Part of a small language model's weights: 3086 steps.
Each number is 128 + 32 x the weight over the matrix's rms, rounded and kept within 0 to 255. Layers, rows and columns count from 0. Numbers have three digits each.

# layer 5 MLP up, 512x128, rms 0.134, rows 451-476, columns 0-127
176153143156143125136128128090084104171183168132114126160117113151125107141112173139174120166154150104105109069151118129173136122098142122057127134121152146143084129073135171107131105167144199137141140192146170116108104111139158116127102140132174099133082112087191094132122166064125119157110116095130115131121115080103102082119121147198156099141119116045141148100161135180161154166096
091131134104093114122124092194113158121161085110139162104138144175118171112169148099151164114118106110154129136152150060156147185037157105102126112129100110123103147112096146120112090137122156162199154197140125107102127164120072103103144089151131104133142141073155113125136108089083103194145087137159126117094179170065133123104145174108127141113102089106113150080193085066163132153148
161103160121172077185161093082168166110147090115069161107077131158107066098084132082140118108104114124134145176123148167088102088109100108151147132157116114152184142180107130077112102174140123114138119127118109101132048068206207128130119169161098096113182128182122133109130107067156112101124157136121104150146115133166123181112126135164162124136090083115115114117107084113097126086158
142152103162120130120112121126101118118146158123085127177162095057150132134123161086127149145153108105109112104149143114087107159119165150105067143132127099144124121129093134126103112119203172127142108110140094079126094109075119161145078099159170104123112164145063138097133120154191100194142146151096131074172119145159117123127134126151094127150128170180192134161161082156160143134142
161142139176147129060168145126093147141134153135090145151120099143174099117169158098116130068146130073184181148114188106157128114163174112160078072161137138062159099117157105167124143118181093149149190133043162187060083103112126137192121073134084113149130186142151085100131189107154072141110128110137173098123098115068180113139108170119108143116154133124097121121062170037160153183075
109100159110183110141128136144140177075130123145142185135099127138123165112188084116056146108126100141134115157147151141159102101179088093193156110152165115157145133123107145179124120091179102122137077170110181107096129153099048139170138163118110112086151061167121117140167104087137106130158126127106093136132155087124120178107137138186097104146157128083106154120098096113127162196169
126105211087188158149146060060178119145144155201139121140126148134155145204093102169156204141151153084122174145131118101160103136127101117048162126070099113167154141125079119044109093136092138138107088168079161153152078128118106118109110150130116101119129127128111149130137106142138125092147105115194130210078095176093153134122080122172129102131106126074151118133116138119154108224115
152096172124116185100110134109166086141183145131146074122159097196122084095142130131111150118151131145146163080113143103173113118119124089151118110133129118088161145157169074142139099133089116095165109182141095111179138107172107107077135139101113135162150126109102142072092212128128113062142139081118127098119186122165182095136113121122152160119140091091046114096162141095153117136126
145083157137122197134087089132105057097179122181121098127104101131126117134143142122130092182109170077179150184127083106137119171086099092115092119150150094068093078100153168072128089201092173114079150125118123171088174152113123089104128185217140114150130161093137106093105136137176140139154099103153099149149156108146169142143134109134081152126110095172174208175056100040131079163149
132113098126172178107170081104118125093114170099084089169075084168106116083092176181142142101147190158115128168095121150147160124120174112084117138115131138138115089064094089135117147130105139111164110123106107163168140124119158128082081181185105140174158130187097124140177058169112079153126146099091124091192159209127137140125131166111109092143112123109152107192122131136081146144055
104063084110118147136158148153153087151227080083142112150126159144148133086121161147080091099162151170141124113110095142107137116101145146180150121081155114106141120116135158098087163138133126123100108172109105177157125118103115080109117170147157102075138188179091142146155092107133100083105101148147091184110097118155128118199083115166055151134134021122096130131148114105105128123123
118113138144138137132098170157129084137108114132198181101135120175130125115110104082142071132137163139071161122125095154140133124094055159092129095158140063185127114139101154183102099118115121220105121206110114171123109094078098135092120173138160079121123181157159076132145161153117136085148085148138160090140075060193211118134100129177155060132068164119158122060077044159122153130154
131172098115155113147085131111132210134194135135155147109144130104112178126157109089116133179111101114114141111121102194089078191102136127113165124137158160110137098141068061147152153146143154205150118164093183128101162102133108214088160133120076166082150146153104093141111068111126051100197084141134126179146182109138129084085142178094190146143101133077098180126166129143133085094139
127117143133121116070208150137171115109149127129167151083175217179097132079122105167144091113160171097081139100118131193132144118114186134114145179150097084172112049100146067103142141173141162132135075087101130154123097130156084126108116133146153131140104111167106165041125112100099112083125116121196155136127133140156103105199144152105114085137137125152115125086114064114143094129130
098144078114095183180147139167110134148140046203179113166103077143101129100090141155067067106166096108126056149082094196100119119125158108124108163133086153102175098093127138124168133107105158163183140130146192158167160124099084145161105080162154124150135102106153084128133061127102161105160159148109124087188134100111101129134149148133121125147071164111128122105193168124139169128152
137208106130096076150095112141134125173156128118137155155135126150169154096134168177126101164104142133161119065126091111102113145095099091082092149154164096183133100190093106060124052170169154150130160122180158120125093111176080156181079113135095143124100109134112150097099162098174052144145120159176105109145150141110143140106135086074136139131114120150098113087115155121150112206118
126157140158101115135081137145120129137135090148084117129138099134146099158148095140132153143088169054111073098188141153138184168109151101192127113146123103176139086113147077144069147070179112189117160099117245096110112064093105156136157179146148164160142123071141199153096124097082133129084099062160141092172156131160104146124170125190105160152135152054142130122128101147155138134123
095078166105194106105116112104146150089099093120143063104148129068061091155094113168178144148131030127136163137100146172097108101130119104118148108129169146188166113111159167158125126116133132118052083156090126173106097156191101138210168119170160162140096216100175174130050157119155129067187124108131110109107125158161134104094174112133089056176143052128136078165120205134146105136084
120100118148135109115090108075179117102165165138160176105109157091147081127158110145137171120135187129188116146061107114091130119134139152203132089088161104121167149180140103174107136166055145164046088131148107147112124122139058107126115131145132114152148146124058114121155126110115177185123123173127195135103064159096190089143140129129155143132161125110090108173112124164132130114183
184100140116092094108120200155064118177093117116141139083062170081110090062124093137142126110119106101189164130132141109091152122101136157150097144109185133183179126154147101131113165151102126116079117158146104116184152172122137125151190138168107110146157131139195102084141126129157163110097135099121170115069115116146089132136149106072120148190160074082054091127106136189138101175155
135091159129148132079132076158105099106120100141110158124183122081113187068121093081061152133171102175088121123171114153055097135150143130127105124113139168100128152117114088121021106148134181142160148112110142157124092175149131118130131062100088135118127137145105136137150100153130157135145153181136075183130146144155108151113141145113117140164148190095147119152154128071115166132094
134118160131195146143120094152165168119122185141082104138186083158139048088141057126161213078064121193177144138139146160085147140141162181112134120122091141110109136063164104087131198124147113123147056164133186156117156122092128156093126136144151162082135132118119140101126089144126114085116159149113083119125125146134135136158139085100154067134123096102129124159090165145138085115124
089157181102123163146169177161088159111135146169080143074161105111111135135099112131112098135081140158141094185078148112131114164129167130117107159082132148157119161097176130143083128178192133106135101120114170085136151049131207121156100119160116093109147105097100118166147095100100138106138132092117087099169121116126104098135183129122154139169108114130151100180125137048122164158064
181171133139106052158085108165109119098139091119082187150140133139141140117162145093133038131099100156088115123142108123138146179104111185135122114153106110106171134116066113060140137114166126134126126113161092163066170092085159088152143140116175090095184133032112063104181171118106091111175163137130187129141088156140138090044108114139094126152114098108110120114130149228156150122119
151136115143178177107172097116136082101104192134118140101119079112082140103155109167148147116113119083123095173194148159137125121162127132080115124167130133117150148086083143074120167134177135062100111148132144075142116168144101117143141152133115141085168087097133152134126148113168130053113118131129164095128103163187103187106149159173101147095073096148086135138153142135151158075156
124152133135144174162143131153112097092096106172119153193134126073115075116126057133123160087120158119153144084068166135135088134171139148153153155104104153136148124104125114152103113151151109087149121126139083068137125130113217139092124165121069125167137172155159069101130140070166154125138126052118070160113205095124142104105171180170090148094148145103102168169115115121110157133109
# layer 5 MLP down (transposed), 512x128, rms 0.125, rows 451-475, columns 0-127
104041172132144172087119118138172149087125129118141149158112153038158139144091173095132080123077118099135125131147099168109201118122112125110115183071061093089144125081105146190079154142105095125184156127094131150126160150134095152153128069123126145166123170090113075097113155131096132152146136127136050180109113123095123131135127112189157162168192113126109096118152121091120063131150
119123136135137139179171098157064138096091125105174152124148117107107084162106111116137134098115165121109172204094151149141066112142159121138129181141117134118204114130085148137163181169130115079076103119154145188136071102088068143101121125124116089148040101143109105092101088119141154102095163169109153155153103138152159158095139111172170094104170118217117136149162126143125164124166
117131145149182199145077083161119123150126117196175105101191171118124142089152142130136113154117109165161153121142127072149139158109222130131124143147135125113127182083103171165138137111133097093123124187163118159095138124133065113111110133069133104107107172082165144134087109098150100110132126118111115130159072166092114143130160133075103134150094115133136143108134095174156150134168
070103075157118122083156136161133160133104103136151108132146097161159077146196145044103116177086150097134146105173069112120074141196161150164175129106127125120082181160147120105125120117088129082138136104063134128135110093117083155131167140146130119147105173183117118145137142163170082159167101106171084132123094075081134101167112121131157126106146114100155133196083116106114087161113
068141140123216144113104178070142128112119165144067159192136127188050119109119185117086076170120124127112086109149086121189103126091145105146146125167119135112155109125089157107141110086130111158100159120070126118179194161111081141117062130057100136150140089155127117128199130135115139110166065105162070153111197061071177201155207130179140140202110157115126110102103115102118136111101
164169093108125150137130143126127071208096124098095113118161131111102097143074145140156124149142197147156140149107110082141089096096144107150144134133122136132124135146114083159123064094126081173120133127206140089150145110106134106097119124122124142072138123151151188102116201127115135132119080121125119103134119138098113085157120090108145150081096141121117118087200146127129113103126
101161119135186115116138117161113103100133120143095132153176155103171121176121162159108068139114108123138128169078127115126153106165132140196116147130141152127069127143140123149130176144104136109127138083111122122094162110159132079125099137106057166106107173125126108141108124110049141123122098157118141171110149130143122153125151181187098179156166122174124074093097091102115148094080
128096089093088136086101139095140140136106102098145094164102178148141113147065149114133064112124127126117134098163123167078172130101091124141158205117173113117100163147117117141163180092115168159162128112144103044111120152139156161164165125141085106140140117121129114132126153141161121220138071126100133094123149169137135113195126089081185099149063124159133158137107089196117141121124
083077141114156144075147132135111155147106108127109116129108144106138126186132124093091147148114108133115120106126190115155139127136169123108118070175090128074188145126125149187099110103107132143117131081197107161109186110148116138135109027086152105164153082076104096181144099138153103206160181086105104142196086112117102155133144056131180129098134154107104115175104128133116082193209
098174202156082122143135154120135121132119128153095131084101155144106132162085107103162203103114168096115094144114135117087106163132137087175209145144168136131173108121088127172122097115153255176139050126144136143042137059188159139117072166118116132080160090141090145133183147098088164125125163156155112180153085203163192143084186133154114152117113092162135173108139135119174153110151
067159164085141104126136179165210147118145161133191154159181082153119155135106074142088168114088108080113133105125118153190135106092160095128135130130117134139104157177132109141136132118109117120145097153157110126062148126122066139111102105104130123113140038097139131176101156103110102114104152138103180102143130081116174121110159166123124095055128152163141190139162158141125092088145
129101134145129178136128118108149180089117119114090120061131112094072106132166091059103125139136092108110103114095170106127092118064160176086141095203108199128126140120127054091148139099109123124091106120136130125157117103142088087124097141134091106106117086094120110149116079106126134110131176122185108038110143153078111111062056144099085109059137117130119129177140128132088107071121
145150102127230159146107139125116070109165147126121128105156143125164088146145149170104136164169151116163142142172123113191122134193154093140174085165083115148134137112177138130151112126116157112099114137166161163114153113100145094136122190111204094051135114118162172137149189135100149128170096114159114114139132156100159180167185086080162177165133112125176126164083095183145154189125
146129101151117118128110160073113143128111112132130098103111108112139090166134143073088156079130121130098108078144113103126085122098109165178166136167147142169101142168111161133142118098145127110119241125114139144124160131156089166132132111126103149110131098133164123168117097094111137167116144199130129151119109121103123138150103148162128149051107113082158098099099159140090127120160
182090079147164165118174137104149151112163097166132201101133162118072157111134141127155151104199104119078127179139113126103094127136157098162130158146171160166115107139080137106126116093126189079076115095172151114085067152099123096090121128099082117105141106135185073178127096144181142125094091137154152161147058097066101198128126107152107150118100150166158120158108114077121161125105
153157179091146145208138152136143105109092101114124120099118134151108078125170130075139134127104134115116081132135161136160114107161093160200159120132119139082131239108151100197103071150111073156114157164141126144129125129123152125116151098164159113087195111174132192130116200158075171127084102095108138150148125180209136122143115145115103164108116128159148134150130158113152142091094
064069081143152164095103104157096150198070143135137065174100135142130172078160115120155102202128121160146140116110121086167102145098141158142089153090108147163050112169141116120147134146161134114070147094212113105121095131134163046109076061102155126103082165045157136158156132163171127190117110148212076167169104170110133123156123141147174161142150071186135110140131148146139118159104
167097103164154078076062072169118161126109149144105115197174099126128065105095182176157126136096061139133065099098119093130133188134095121160110177127177142225173178159157125159103057158073065148171104147129175121130043172198110080101063161150127213133144125178160190083198131127149068135093148131156191151109114149093153091149169180156122065084124074116156084157217150105098089137114
103130128123187115125112102187128174135155153113077128154105108096098098098093161176102139066109099122153073145177122127141122140130138126046081143066119080145170101115172156204121104124093142093147129147173160083144111133111161101158157102156144150062088091102147133162099191148120098121123100157109117089151163143106138192091141164089130167176168111121126140134041108122159132190144
098165104140144102115166078111124134132136129127231152121137121110111128165044111163131116132126118137075150170079073088140120161208134150116159162172077115077100075154142120129107131112086105060123110104118106113065161100135136102150105152127147119144130058172154105072124145176115094185119135180169091146182148129103181160162183146117113171138133098107091197164155110111138139141128
137126096102131105160106175130148136117180141093155104102134100160169089114145178111128116122107155132133106156139087161124168129155135110154108112087049111137117106199115113145206079137102087130118094105176063176143136108106114090105114080141121117172143162102115102161135146146093097129184130131204144149095171083138130089108071103129151168164095107131113131135110157056126078197077
161097135121176132082133103156173172131115181130105143110126109134111107145084110170133215147075036141081140117180147164077098116150210109079165135134075107200064157106136118136132152169102172093129052174174106118122181066129101188136140071129207145102125091146192141115113061150136107115147097188122084158121138109118134111146172164075129153139129125101144162136056142133124107059148
148116118120085141053166137124147154142114117114156122076160116133101117124148156117080080160180098148165130091154164138149117115149092093085116138176163114125084163175139145132175128107142104119129133173109126122106174143129135126172131204151089183124129097147106164074136069129128162162067134175161143123131111158125161132150153120079126122112067138134153155119162115171165113168099
132174145105074212070134104141123119137149155141157110152089071108138083129132131116124163144130125080155160159097164094145090084137165116130071141150140098108103137161083180149120118161054162136156112120113131111155157127181106155136127093154059194178121101141082109130097151125199155140151101159122104114114126122084147161149133136119157137121122177172176157136122095035126102143141
119100124132136103148096132144116056144132090157096167119142118139164162176138150142089172105101139101100161117111177094168180162138103143092148108175096122184124109088123136095136141075102151142111118138129138132179127110123137112116139094133083059149155095122089099112139128135171072150126155135111086095108162112121175126142134168141088142054114143147146097090085094126088130119144